Part of a small language model's weights: RMSNorm before each block, a variant of SOAP for these matrices.
Each number is 128 + 32 x the weight over its row's rms, rounded and kept within 0 to 255. Layers, rows and columns count from 0. The size above them is the row's rms in percent of the matrix's.

# layer 9 MLP gate, 512x192, rms 0.0583, rows 322-357, columns 0-191
size [ 95 101 101  98 101 109  94 104 108  95 101  95  98  96  97 103 106  94 104  88 104 101 104 103  98 101  99 101  97  98 100  95  92 103  97 101]
[[ 78 147 134 156 152 164 133  81 160  97 110  93 115  81 127 137 130 130  44 136  94 106  75 121 131 157 153 114 173  94 102  90 154 141 105 130 126 155 127  69  86 174 100 179 149  70 120 134 135 124 183 111 128 121 150 130 137  87 130 115  81 121  95 127 150 131 167 132 151 141  96  56 162 187 127 173 142 140 137 119 140 152 117 128  98 122 147 130  94 117 127 165 169 107 134 129 164  78 137 117  91 166  88 194  67 159 100 171  68 144 138 136 123 100 100 142 125 146  83 149 114  65  98  90  77 146 144 128  78 148  87 117 140 122 107  48 210 128 116 161 139 109 148  86 152 161 136 138 136 158  86 131 125 138 181  93 174 109 130  68 167 118 189  80  96 109 117 137  53 110 159 120 162  70 117  95 149 123 144  99 104  98  60 109 122  87 119 146  68 128  79  89]
 [104 168 154 209 128 130 135 156 167 175  98 119 140 111 116 136  82 133 117 143 111  79  90 115 185  88 144  78 125 160 150 186 115 129 167 125 187 127 123  79 169 107 147 107 150 147 160 122 155 146 149 175 110 156  93 116 176 116 117 110 124 187  78 105 118 148 119 158 121 100 129 128 135 158  98 171 123 177 120 130 119  93  74 104 100 156 102  82 136 109 220  97 121 135 182 185  85 126 112 135  96 148 101 117 111 119  86 115 136 152 125 159 170  73 168 144 134 147 109 140 124  94 128 127 137 101 154  60 123 126 129 129 126 113 113 144  96 130 120 124 109 118 136  77 138 110 154 145 114 132 184  55  85 161 176 115 146 158 160  74  90 122 154 167 124  89 182 159  59 109 178  63  95 110  86  72 107 119 172  83 131 176 110  94 213 113 110 174  86  69 126 116]
 [169  88  97 127 146 111 120 136 135 162 146 132 114 147 147 154 113 141 163 149 141 112 121 144 156  86 148 114 168  79  79 125 191 108 203 120 168 155 169 127 101 108  99 145 128 193 107  76 155 119 134 133 131  56 168  77  99 166 177 106 135 172 133 195  99 115 126 156 128 130 157 113 154 121 140  62 114 191 100 105 119 134 128 153 140 110 159 167  95 109 126 148 119 176  83 121 125 109 113 194  75 145  98 129 147  83 147 133 111 109 139 126 203 157 168 105 163 109  72 151 108 145 166  83 102 147 151 155 141  78 111  94 129 131  95 112  83 123 108 181 169  78 150  87  93  83 146 113 141 123 119 120  90 124  95 129  82 124 180 118 103 140 116 181  71 133 116 155 164 123 191 137 158 124 145 204 154 114 139 181  96 139  44 115 101 143 159 146  95  45 102 176]
 [155 167  91 128 157 102 139 140 146 118 121 131 146 139 100 107 108 110 121 102 117 126 104 153  82 162  86  66  84 136 112 153 173 149  92 141 165 137 164 165  98 185 121 172 146 154 152 157 100 131 164 132 138 177 206 177 125 115 175 153 151 118 150 160 187 128 108 123 116 117 179 104  81 161  65 103 155 117 108 118  81  44 154  95 120 178 144 174 131 143 135 107 132  92 143 143  96 179  81  83 133 119  86  94 129 123 119 101  66 102 160 150 139  67 115 175 128 147 126  42 168 149 113 108  97 174 153 159 164  65 140  92 142 143 172 132 111 144  85 196 124 101 149 105 159 129 117 129 141 167  81 142 166 117 157 117 110 166 107  97 145 160  73 159  63 123  70 111 145  51 116 105 135 124 100 142 139  89 135 169 114 129 155 194 100 105 111 104 157 163 182 112]
 [129 129 137 140  97 124 154 176 126 176 141  80 140  95 131 132 164  48 163 144 124 154 170 105 162  89 134  77  99 114  99 123 113 159  98 114 104  96 155  95 120 124 113  59  97 127 128 138 113 102  88 156 198 126 147 156 177 155  61  96  49  99  88 107  75 155  31 131 149 204 130 112 143 121 132 167  92 122 184 118 120 172 103  67 117  95 155 171 122 153 191 172 165 108 167 128  99 100 112 185 106 158 124 109  90  81 137  89 107 130  87 113 108  84 108 166 138 158 180 153 157 162 126 138 103 148 138 101 106  87 156 142  98 109 139 157 113 153 100 136 154 151 110 185 130 104 130 161 151 203 139  73 133 145 107  95 135 145 110 130 163 178 122 115 126  67 106 170  86 117 112 179  93 213  79  98 116 124 148 152 136 152 130 112 149 152 145 120 138 127 140 108]
 [130 114 129  84 105  89  59  98 137 125  75 119 158  81 104 126 160 107 187  98 119 134 160 180  48 113 144 112  79 104  88  79 173 141 158 133  72 132 155 109  64 132 108 128 133  72 180 103 155 192 145 138 162 104 165 158  90 182 123 139 106 114 131 110 117 111 142 148 100 115 149 118 149 151 170 163  99 118 118 169 160  98 117 157 134 129 168 107  92 126 191 141  91 173 123 102 145 138 128 108 102 115 119  62 155 124 160 136 109 129 105  92 131  77 156 144 105 129 163 180  26 107 101  99 121 148 174 131  93  87 128  98 135 100  77 147  83  92 112 104 166 148 194 148 103 113 120 185 102  90 131 152  76 179 145  73  90 172 140 159 150  97 103 105 132  97  91 117 127 123 115 133 129 181 176 120 104 114 149 112 131 146 118 103 203 179  77  82 103 125 160 144]
 [143 161  64 139 104 136 115  98 114 162  95 124 149  66 146 199 185  58 174  99 140 131 122 111  86  99 128 164 146 146  98 126 146 144 123 125 136  80 148 111 152 136 125 200 128 125  93 104 108 157 163 131  57 163 169 151 103  69  33 160 104 161 106 120 135  93 114 121 112 185 170 122 173 131 190 138 112 156  98 160 162 133  92 161 115 135 175 122 170  58 131 115 126 140 131 154 193 135 115 181 126 116  55 117 161 151  69 126  99  86 118  86 180 124  93 138 116 115  99 127 137 108 148 107 142 110  99  91  53  94 114 128 125 126 161 184 107  90 135 149 107 127 144 164 143 191 161 114 111 131 112 111 162 132 156  80 112 169 124  98  94 121 121 120 103 209  80 132  63 129 128 147 125 136 145 128 106 177 116 131 118  98 115 144 129 102  98 178 198  83 128 146]
 [152 137  97  90 160 126 143 155 131 137  98 132 148  96 161  96 107 173  91 169 117  87  87 152  91 129 166 153 139 191 103  98 125 113 103 129 101 166 186 153  68  98 149  85 119 152 164 120 165 186 159 219 119 153  77 106  42 170  84 111 162 148 161 151 141 129 177  96 105 130 130 111 118 137 107  94 144 135 112 106 127 143 107 138 144 123 183 134  98  96 112 203 102 139 136 127 134 175 123 107 199 183 165  63  67 112  88 138 131 108 129  87  95 102 217 126 137 101  78 139 185 107 125 124  66  98  96  98  95 130 190  94 134 116 135 119 100 122 151 149  74 145 125 192 120 133 114 159 143 160 136  99 110 149  92 170 110 139 128 131 151  91 170 111 199 128 118 116 130  86 162 144 136  53 134 131 163 122  70 141 107 155  88  96 129 113 139  98 113 148 131 157]
 [145 135 142  93 102  98 125 130 110 174  89 127  80  74  93 127 123 150  87 112  78 133 108 141 156 142 103 126  53  63 188 143 131 121 120 190 162 179  57 111 136  99 142 116 154  85 106 124 170  83 164 155 160 216 178 139  92 108 147 124  54 157 117  53 131  92 114 121  77 197 108 147 132 150  93  86 131 165  93 170 142 142 176 116 123  83 145  77  97 144 145 137 138  95 125 186 108 149  93  96 128 127 111 105 151 133 134 115 154 139 101  79 129 151 140 115 161 139 104 154 178 145 134 131 103 142 127 132 142 149 126 144 118 186  95  71 100 121 151 143 188 139 211 138  83 137 129 116 116 160 180 110 191 170 145 133  67 159 100 141 119  74  64 173  88  94 144 132 104 136 131 141 141 172 161 127 152 166 122 169 137 116 142 142 162  84 113 119 110 115 161  83]
 [ 97 152 130 148 136 121 127 141 176 126 154 125  85 136 105  94 110  94 127 132 123  92 165 135  96  77 194 118 151 162 151 177  74  97 112 149 124 111 150 134 172  84 114 147 198 119  99 137 105 121  97 190 133  59 131  85 167 171 159  99 116 135  76 138  84 124 142 174  86 131 129 183 161 131 121 154 136 180 108  57 112  80 148 135 171 152 134 116 103 110 110 108 105 178  74 126  87 132 110 151  99 116 104 104  83 109 141 171 123  87 147 178  61  75 187 115  47 138 151 101 114 109 164 138  84  88 131 128 143 120  92 180 120 125 118 125  79  69 149 115 109  88 158 110 162  57  95  93 136 153 151 126 143 168 144 139 104 178 124 178 188 133 135 101 125 220  99 142  98 148 126 139 105 102 143 113 183 126 113 160 172 168 152 171 160 114 178 113 124 122 110  93]
 [ 68 136 124 184  95 107 118 125 121 127  80 128 119 127 165 156  91 156 106 124 157 180 169  94 149 128  92 127 179 133 146 111 132  89 191 118 199 204 114 142 166 134 135 152 133  97 173 134 119 114  80 121 131 113 126 154 142 145 168 103  91 142 135 193 108 104  97  97 149 163 115 124 151 164 156 168 209 124 164 166  73 185 133 180 162 100  99 154 143  92  71 117 106 148 137 150 120 102 136 118 152 124 112 128 164 179 134 100 140 111 189  97 157 160 156 135 140 114 131  96 142 161 132 109 195 102 144  97 142 191 191 154 156 143 109  98  90 142 178  96 124 159 206 127  65 146 102 106  93  64 126 194  75 136  87  81  73 120 138 116 154 157 131 129  94 107  84 127 179  92 149 138 113 115 127 129 139 154 115 128 166 144 154 135 142 162 156 124 203 155 193 141]
 [105  53  91 123  78 131 128 112 125 172 130 109 144 194 125  93 153 144 207 142 149 177 150 134 108 100  94  84 106 132 129 108 122  84  80 156  88 135 147 116 136 113 137 125 115 146 141 118 131  93 110 158 107 130 110 179 116 131 120 137  97 167 103 178 163 156 144 138 101 147 152 148 108 125  95 130 121  98 138 151 157 151 141 166 101 120 167 129  67 109  61 174 112 142  50  47 151 124 133  93 125 107 125 129 118 129 118  92 163 121 116 135 114 114  99 139 187  55 115 155 123 153 116  97 134 138 165 160 167 204  98 118 135  58 151  82 128 154 140 135 114 185  82 107 142 198 109 127 132 119 177 121 170  85 115 126  91 125  90  83 164 142 120 153 124  90  97 164 149 108  83 122 120  71  95 132  46 120 116 105  35  64  95 127 127  39 169 150 126 143 149 140]
 [172 102 166 126  65 131  99 128 130 212 185 132 122 129  83 157  92 138 126 101 104 129  59  77 111 135 166 142 141 154  95 159  91 184 115 124 136 161 111 153 129 111 134 114  79 128 111 142 129 182 137 156 122 127  83 122  79 153 105 162 125  74 146 147  70 123 161 117 203  68 186 134 128 162  75 158 180 130  85 123 106 135 119 126 148 106  93 118 181  95 131 140 108 114 184 114  93 185 104 144 113 185 103  94 122 136  72 129 105 123 132  77 133 149  76 158 153 136 132 120  79 128  87 127 152 148 176 100 136 133 106  89 117 135 115 138 122 110 124 139 134 117  87 173  86 169  74  88 118 136 120 182  84 168 101  60  83 134 128 138 130 114 115 145 125 125 126 181 159  93 113 213 158 157  52 150 125 140 116 122 116 152 130 147 145 174 178 133 219 122 107  75]
 [121 173 171 132 124 156  83 100  66 122 140 147 135 138  67 166 119 137 180  99 149 171 122  89 141 155  64 129 158 167 150 135  93 134 156 156 132  87 109 157  86 147  84 125 157 109 179 157 178 120 134  77 122 203 101 123 172 151 154 115 143  85 143 138 118 121 125 143 188 196 117  83 152 168  93 201 128 134 168 117 107 161 160 177 108 113  97 117 101 125 169 151 125 160 122 153  82 131 118 123 118 142 175 119 164  96 120 110 117 118 141 149 178 104 138 107 146 124 144 132 151 100 139 110  90 193 104  95 177 145  94 100 110 125 197 126  60 157 119 124 106 131 204 170 104 115 132  95 125 153 166 142 155 198 129 146 132 190 156  96 104 131 160  73 121 138 173 103 128 149  70  75 146 120 189 119 146 171  78 173 154 153  85 157 107 164 158  61 136 153 153 165]
 [110 105  63 122 162  31 139 118 155 131  59 204 134 170 141 182  74  72 127 123 113 123 116 151 170 149 153  93 161 182 116 141  90 148 135 110 100 124 190  96  91 126 151 128 166 129  92 125  48 117 134 154 138  92 116  91 106 188 119 112 110 174  99 133  85 182 144  59 115  89 113 107 132 165 130 125  90  94 163 188 153  90 180 105 102 123 131 111 155 149 136 130 156 207 112 193 147 113 108 145 122 131  83 129 151 170 122  82 112 140 172 110 139 145 158 142 152 174 149 100 152  37 118 153 105 131 146 108 144  76 112 151 120 131 142 114 148 105 122 130 162 115 140  97 112 100 126  95 130 178 100 159  96 178 106 139  99 110 153 153 104 149  79 123 134 178 114 117 111 152  81 129 165 112  91 119 174  71 132 141 126 168 154 128  98  98 176 155 129  54 161 121]
 [ 85 141 161 143 126  77 118 157 147 125 156 123 123 100 169 113 109 123 116 157  82 137 182 153 176 130 126  98 128 129 111 107  83 160  63 157 144 100  82 204 156  69 153 131 106  98 103 103 132 127 163 109  93  81 124 137  65  97 146 126  80  90 140 136 171 140 112 148 147 153 125 124 144 105 140  70 120 151 110  87 136 151  91 135 130  88  80 157 118 125 127 113 148 134 103 142 146 152 201 115 167 133  97 107  81 196 106 163 132 135 155 151 188 149 179 153 167 173 178  51 132 146  76  76 135 150 105  59 154 189 114 127 128 140 131  89  77 155 137 157 131 107  99 148 105 165 136 116 137 138  87 172  87 109  41 113 142  68 125 189 174 138  74 174 105 155 133 127  80 169 193 118 148 133  96 144 181 128 159 129 115  85 125  73 186 148 137 136 129 120 116 113]
 [113 119 149 115 116  99  87 133 141 130 122 147  94 158 129 165 146 157 100 163 121 125 160 176 153 110 137 133 146  85 113  69  58 139 164 138 123 112 175 110 130 206 158 152  76 119 122 115 149 151 115 135  88 120  38 104 142 129 193 162 141 129 120 135 140  95 131 109  76  71  92 106 157 168  98 143 136 101  89 140 142 107 127 116 154  85 102 152 130 142 122 125 118  79  91 140  70 143 165 144 178 138 110 100 121 163 129 144  43 209 186 132  95  87 123 157 143 119 142 155 174 136 155  70 114 109 141 165 119 118 161 120  49 110 163 115 103 176  95  73 116 100 139  73 115 127 150 146 126 109  90  61 120 120 135  98 185 170 147 171 165 149 106 114 136 153 128 132 149 143  81 210 159 142 196 132  79  76 129 127 145 156 156  46 130 114 158 131 173  90 115 152]
 [170 137 134 122 129 149  93 163 130 138 106 150  91  82 134 136  88  91  90  94 132  94  57 119 137 101 148 111 126 148  81 128 161 170 122 141 153 153 204  83 187 169  68 108  92 184 101 167 189 136  41 154  70 135 131 116 149 106  88 136 146 100 139 168 126 101 142 152 141 137 173 125 143 171 120 131 127  94  85 172  98  81 168 158 136 193 145 117 133 128 145  81 118 172 102 116 154  95 125 157  93 139 131 157 146 152 119 130  87 150 146 112 123 202 124 121  47 130 149 103 142 110 138 135 155 148 182 143  74 112 145 133 102  70 122 139 162 121 100 158 133 116  99 223 122 149 123 101 105 117 160 135  91 143 136 126 131 144 122  90 174  91 110 169 146 148 116 131 169 109  92  68 110  95 137  53  97 159 119  67  64 120  86  98 189 168  85 120 145 134 120 168]
 [168 141 136 181 111 102 142 115 133 108 151 133 129  81 160 136 129 171 155 107 197 176 150 111 155  78 107  69 199  78 134  90  96 117 150 148 158  89 143 164 117  93 129 133  99  85 125 101 144 203 114 171 132 188 109 156 130  81 111 151  91 103 201 100 136 152 136 134 101 171 128 101 180 139 170  66  37 133 141 108 127  98 154 148 167  68  95 168 149 107 130 131 107 136 185 111 182 148  89 184 143 136  98 148 152 159 146 165 100 137 114  59 222 145 173 158 127 105 128 168 174 131 145 125 136  98 140 140  81 113 136 136 114 125  95 108 128 139 131  88  96 125 163 121  97 117 157 151 153 163 108 172  88  77 120  93 123 110 115 125 102 125  90 103 118 153 179  75 139  92 144 152 145 100 108 124 167 154 114 124 200 143 142  38 165 134 143 144 106 110 113 127]
 [212  98 142  82 136 149 170 135 201 170 124 142 176 149 111  70 118 132 140 130 186 159 117 116  80 162 140  82 137 133 157 111 187 136  67 141 112 161 154 126 131 102  47 118 118 107 154 127 153 144  37 150 111  89 141 109 131 130 118 137 123 113  89 121 100 132 173 128  80 134 109 150  89 106 167 151 164 154 101 114 141  95 116  91 222  75  91 119 120 119 105 114  89  11 174  90 156 123 111 131 114 177 127 121 125 131 120 144 112 129 139 159 176  86  66 106 109 173 147 133 134 130 165 156 121 191 112 101 107 163 129  88 143 110 134 191 157 114 121 110  93 162 126 128 131  94  70  83 112 109 113 179 174  89  89 116 130  98  96 145 165 136 131 156 114 106 180 102 132 139  99 124  77 131  89 143 113 135  71 137 101 139 161  59 130 106 103 146 114 161 122 150]
 [105 152 117  90 121 148 147 220  93 128 136 100  85 101 122 135 168 138 110  82 126 149 153 117 157 122 189 132 164 163 143 116 130 136  73 100  78  96 171 126 114 148 101 169  68  83 152 142 133  63 176 125 127 120 106  83 135 120 118  61 149 124 135 173 119 161 138 155 145 134 128 157 158 144  52 199 174 107 117 178 160 115 197 126 120 141 113  94 161  71 118 108  91 110 144 133 108 127 106 112 162 139  73  57 175 151  79 141 136 175 125 133 166 138 123 176 127 166 140 150 125  85 135 136  88  97 105 134 135 153 123 154 134 160  74 110 144 155  86 182  54 136 152 124 100 149 103 174 181 159 157 127  99 136 177  86 103 101 122 107 158 117 112  66 166 120 104 104 119  72 138  42 141 148 118 148 102 128  91 171 112  84  75 111 112  86 130  71 160 119 140 142]
 [ 92  96  73 182 103  83 168 100 121 135 114 124 147 123 160 123 169  82 140 157 176 124 205 132 128 123 145 204 138 158 109  36 120 127 160 162 111 160  90 160  89 201 131 199  97 139 169 138 137 103 108  93 133 162 123 105 129 159  85 171 119 128 170 126 137 152  65 119 110 115  64  94 139 186 134 186 119 121 162 149 123 134 131 130 145 121 153 144 111 176  54 139 110 148  83 193  76  80 116 130 122 176 101 117 146 156  82  92 123 108 163 144 149 102 125 146 101 136  93 117 137 189 101 129 124 118 161 112 109 121 129 164 138  94 138 126  83 134 114 142 114 196 204 133 134 150 169 108 137 110 133 114  68  99 124 171 127 129  93  62 170 135  91 140 102 113 118 197 132  95 113 140 137 134 117 154  64 118 121 152  98 157  98 180 169  83 171  94 116 120  99  96]
 [176 146 113 103 112 147  98 112 123 121 106 167 154 163  30 141 121 145 129 165 188 124 131 105  89 162 144 141 101  84 125 131 106 183 160 104 159  88 152  98 215 100 159  91  95 126 152 152  88 160 103 114 164 104 135 148 138  90 142  64 162  86 118 169 136 103 115 109 115 156 127 157 141 127 175 141 127 149 204  88 142 171 116 148 170  90 128 107  82 129 118 138 121 124 175 103 115  49  92 146 193 168 143 192 151 117 110  83 159 148 125 142 174 146 110  86 156 111 120 109 171 141 106 156 128 116 118 126 139 144 110 118 142 101 140 135  87 126 207 194 115 141 161  99 151 148 114  70  91 113 108 136 124 160 118 119 126 147 170 104 163  66 111 106 131  58 152 167 164 136 180 156 163 131 138  95 125  37 154 133 189 143 111 148 117  92 195  98  76 130 129 118]
 [ 82  97 152 113 170 144 191  85 127 132  96  65 147 111 157  82 146 140 122 112  77 109 161 160  87  89  92 118 116 177 130 134  56  91 139 168 143 113 127 181 175 154 125 153 118 131 141 101  92 142 139 114 144  90 132  65 111 156 136 125 100 119 107 111 122 164  98 163  77 118 127 173 153 112 132 107 118 170 127 156 140  87  70 104  91 101 157 120 145 136 172  78 142  93 135 164 130 181 108 116  56 146  58 157 149 121 148  76 135 120 185 174 105  76 165 157  94  96 120 149 146 116  89 103 182 133 153  93 151 115 138  58 102 132  93 142 122  91 110 157 159 143 182  75 127 182 192  84 137 125 155  80 145 144  97 188  71 177 153  97 175  82 164 155 120 125 165 139 150  87 135  98 128 128  95 183 122 101 114 154 156 137 119  93 115 111 105 120 117 142 212 126]
 [ 56 126  76 135 140 106 134 132 186 164 104 122 130 168 116 104 113 185 151 148 167  59 106 128 106 127 106 109  93 153 105 119 120 113 106 120 165 208 171 129 175 120 107 125 143 122 136 109 107 157 153 135  79 149 191 144 145 149 137 131 170 120 133 161 120 136  62  92 130 122 143 163  84 119 105  62 129 104 162  87 120 172 133 135 145 135 137 176 230  64 166 152 104 122 149  62 113 155  65 132 154 122  48 110 148 109 130 106 145 146 144 143  86 149 118 125  93 136 101 171 123  74  84  99 160  96 125  96 124 158 145 205 127 118 183 142  68 131 132 134 151 130 178 127 142 146 134 149  93 122 191 126 148 105 156 126 127 170  78  59  73  60 102 128 106 101 153 130 174 141 105 210 152 178 136 126 147  97 150 133 166 105 125 124 134 181 114 140 137 149 132 138]
 [171 142 123 122 176  53 148 131 119 134 141 107  63 139 138 103 149 133 197 120  68  81 108 114 137 100 158 180 141 109 135 184 120 142  73 148 117 128 124 125 177 125  86 123 122  98  99 112 174  88  91 150 118 165 140 113 159 138 121 115 130  38 118 134 101  98 107 143 177 104 130  92  80  97 124 118 127 136  80 144 144 136 164 109 176 192 192  90  97 123  58 135 133  92 135 123 148 201 150 142 135 129 155 105  93 143 102 149 134  98 103  83  58 116 142 111 116 111 150 157 141 109 140 145 162 147 155 177 166 100  81 197 129 152 166 103 118  84 109 147 111 119 143 119  99 127  94 108 148 192 174 172 144 181 131 172 138 167 168 139 110 121 138  75  74  87 136 172 143 142  94 107  87 110 151  92 131 102 166 189 121 184 183 112 102 130 167  83 204 116 139 123]
 [106 113 179 137 170 137 170 113 129  89 163 110  95 119  90 103 157 149  94  77  92  99  74 121 113  97  82 190 166  86  97  78 115 159 113 207 158 134 157  38  74 130 152  66 151 150  94 171 111 172 158 119 132  85  94 171 168 125 124 129 107  74 142 135 121 109  59 167 116 161 135 125 160 109 131  83 159 115 186 156 113 125 123 141 122 118 127 140  75 122  80  59 158  82 104 108  89 147 180  93 143 164 101  76 123 162  75 161 159 123 121 137 121 116 108 116  28 109 140 109 130 116 100 138  99 103  63  99 146 103 154 163 115 142  98 142 172 122 125 145 161 148 171 162 124 170 106 134 109 106  76 125 204  76 110  80 126 147  86 109  87 158 160 162 124  98 129 136 198 111 130  86 151 103 151 122  98  97 116 154 133 139 103 110 122 119 137 127 111 113 132 106]
 [131  83  89 159 122 159  87 176  90  88 122 169 164  89 152 119 131  91 130 236 130 177 129 103 114 161 150 107 122 105 102  80 109 109 164 145 173  91 157 124 133 132 157 163 142 134 132 114  97 141 132 148 137 117 126 153 193  84 114 108 111 110 100 141 144 108 107 144 186 172 148 111 144 137  42 106 165 171 140 150 144 123  99 117 146  70 128 145 108 120 185 132  83 148  88 120 164  64 124 128 109 161 156 128  60  96 147 184 126  92 153 150 119 164 143 158 134 207 154 130  61  98  87 134  78 109 150 115 139 128  81 137 106  84 141 151 141  86 123  79  80 157 131 111 130 147 115 140 172 108  80  98 148 175 159 130  80 113 134 189 153 148 155 105 124 127 161  86  91 129 114  48 177 180 172 112 167 103 155 108  89 148 134 158 167  88 175  83 109 113 162 109]
 [144 128 153 124 117 122 138 159 114 103 141  96 123 110  68 132 164 138 123  76 118 174 171 164 109  99 143  86 133  46 124 135 113  97  56  92 151 141 143 145  62 111 142 113 116 108 127 124  69 128 146 113 144 199 131 141 134 167 125 133 138 164 156  71  82 171 156  89 138  96  79 110 169 170 144 106 168 137 100 188  69 173 102 134  95 155 183 144  80 107 127 127  87 130  98  81 180  95  70  99 109 103 182 103 113 127 134 140 125  96 122 133  96 161 150 174 102 170 100 171  94 118 181  77  85 140 148 136 173  94 124 154 134  83 157 161 103 210 103 146 106 100 166 108  57 132 169 188 141 154 175 131 139  82 123 163 131 159  98 116 135 156 142 100 123 148  79  93 150 176  80 134 140 125 114 155 139 143 142 113  81 103 198 168 153 131 115 107 170 121  82 121]
 [117  42 138  80 153 150 102  84  99 128 152 132 160 160 127 137 127 169  97 132 127 106 126 132 152 128 182 121 126  84 120 167 155 117 127 153  89 116 130  61 113 103 102 139  89  99 118 132 138 165  54 123 190 105 101  75 175 124 139 126 147 130 129 114 224 111 155 150 111  90  99 119 179 147 127 151 138 165 173 144  76  77 134 152 102  61 199 101 116 150 141 112  65 199 101  36 173 140 153 103 115 142 105 134 144 154 140 139 112 123 148 116 124 178 122  98 121 129 109 132 130 156 111  72 109 123 168 100 139 187 157 136 138  94 173 150 141 128 133 147 121 121 140 114 131  84 142 152 179 143 135 153 111  90  85 105 151 120  70 149 125  74 157 105 131 125 113 106  79 118 144  98 102 162 120  60 104  78 170 139 105  49  65 118  86  70 130 112  97 157 184 144]
 [133 164 104 130  94  71 113 146 153 132 192 143 173 192 112 157 102 119  97 122 121 167 152 101 131 102 156 167  53 145 175 154 149  96 146 130 100 104 134 135 140 124 181 155 175 188 159 132 150 119  71 121  71  76 120 107 134 124 156 118 178  94 142  88  82 174 133 149 115 170 166 123 144 109 144  97 148 151 125 141 190 153  72 181  78  90 159  87 193  92 124 160 110 171  78 162 125 126 104 172  92  99  83 136 103  97  85 149 164 112 140 130 130 127  97  72 109 120 153 167 116 118 137  87 106 132 168 135 140 131 125  93  50 136 144 137 176  74 142 151 171 173 167 114  85 117 117 106  98 144  61 167 184 128 127 114 127 154  67 101 116 177 162  66 102 154  98  75 135 161 137 128 112 131 157 104 150 108 145 117 108 135 166 151  83 106 155  73 180  99 111 145]
 [109  84 107 117 130 196 144 175 178  80 155  84 127  99 109 115 120 131 108 187  91 145 112 115 115 166 136 136 158 130 127 114 145 102 124 105 143 144 146 204 101 159 141 137 148 159 164 125  88 141 150  72 173 139 167 163 154 220 103 116 114 165 156 139 157 142 136 135  62 138 117  67 141  90 154 132 109 141 120 144 111 147  96 132 114 176  90 190 124 137 121 105 154  88 147 164 111 148 178 189 128  70  52 111  83 217 165 231 145 134 132  98 101 125  88 105 104 172 162 118 118 102 104 140 148 117 126  96 171 135  88 181 148  98 134 117 137 136 134 101 162 105 165 166  90  85 105 191 187 122 155 131 106 100 158 124 162 124 115  85 136 115 204 110 118  91 160 111 121  85  76 135 145 143 105  77 156 132 122  77 119 120  98 138 115 155  97 180 151 113 129 116]
 [ 73 163 166  56 152 140 111  90 164 109  97  98  98  95 155 141 124 159 120  79 183  76 155 127 103 122 182 156 160 102 154 142  59  99 111 135 186 193 100 131 135 220 173 123 191 130 162 117 134 103 105 106 130 124 168 152 101  87 111  94 139 146  95 129 148 166 144 106 143 157 152 188 152 142 129 130 122 121 208 160 152 115  70 107 132 158  98  96 143 126  74  73 184 122 130 174 137 153  86 147  94 160  95 104 149 152 162 122 160 137 161  84  77 129 142  97  71 146 128 120 171  90 140 145 194  88  90 150 110 142 164 152 126 103 142 118 153 130  91 111 137 136  66 169 125 150 114 124 182 134  48 144 155 124  89 175 137 112 123 170  80 138 194 137 144 131 104 146 115 155 119 162 153 154 125 105 161 173 102 117 168 132 123 115  86 118 108  63 115 107 138 105]
 [130 129 111 124 107 106 150 130 179 139 101 104  88  82 143 116 113 164 117 131 141 127 155 101 134  68 107 136 140 155 135  93  66 129 142 130  95 153  84  95 159 114 181 107 169  97 119  56 137  32  99 159 119 105 133 111 175 170 135  78 114  96 123  49 120 151 138 117 160 110 119  99 138 111 117 127 138 124 148 105 141 103 120 134 162 144 123 100 131 204 136  99 153 138 119 175 139  91 125 136 101 113 107 152 107 163 148 142 216 106 188 161 132 118 128 129  74 127 165 127  86  76  85 119  90 148 166 141  84 146  63 137 209 214 124 103 143 153 172 109 152 108 135 150 143 138 160 131 119 153  98 132 129 107 144  81 114  83  51  99 133 147 173 110 165 149 105  94 153  98 169 161 136  96 170 107 119 147 150 124 144  49 149 120 138 138  21 127 163 103  79 163]
 [ 96 121  75 164 118  91 136 117 130 145 164 209 100  82  46  87 110 146 146 176 154 152  90 185  92 101  94  82 128 151 198 128  91 116 129 161 117 185 161 154 132 130 168 126 146 100  99 163 104 165 140 125 151 168 155 154 104 121 112 131 137 125 150  81 133 135 153 202 126 137 135 119 106 131  96 133 174 124  75 123 148 175 145 185 133  58 148 174  94 168 151 159 112 154 151  72 135 102 139 107 142 149 117 138  67 127 103 125  95 116 167  98 120 166  97 156 120 137 146  62 141 116 124 129 118 117 120  97 159 149  46 138 104  61 140  48 128 128 112 106 145 154 188 134  82 108  92 145 106 147 111 167  68 120 118 110  76 154 115  91 112 120 146 128 137 139  77 116  80 149 124 117 149 132 121 114 131 219 154  78 193 143  93 131 112 167 120  91 148  87  88 162]
 [ 73  86 125 110 160  80 141 130  88 103 127 102 122 125 168 134 163 173 148 153 104 140  92 127 117 170 141 190 115  73 191 151 137 128  92 116 164 159  94 113 143 117 161 106 122  55  78 141 135  60 145  84 119 112 176 173  80 106 140 122 146 163 170  75 124 115  80 135  95 153 152  47 189  91 108 148 124 121 119 162 139  91 147  92 113 100 173 134 108 164 104 124 132 118  70 113 117 185  85 112  89 128 184  93 116 142 107  81 157  95 158 171 158 140 172 173  89 117 134 152 127 139 163 117 142  89 189 113 162 100 178 163 128  61  79 121 106  94 121  65 125 113 161  52  79 153  87 107 140  88 159 104 164 135  84 137 122 121 147  80 127 101 167 143 115 108 117 111  95  39 155 115 132 155 167 168 105 139 120 137 127 121  89 126 117 142 157 137 178 138 150 120]]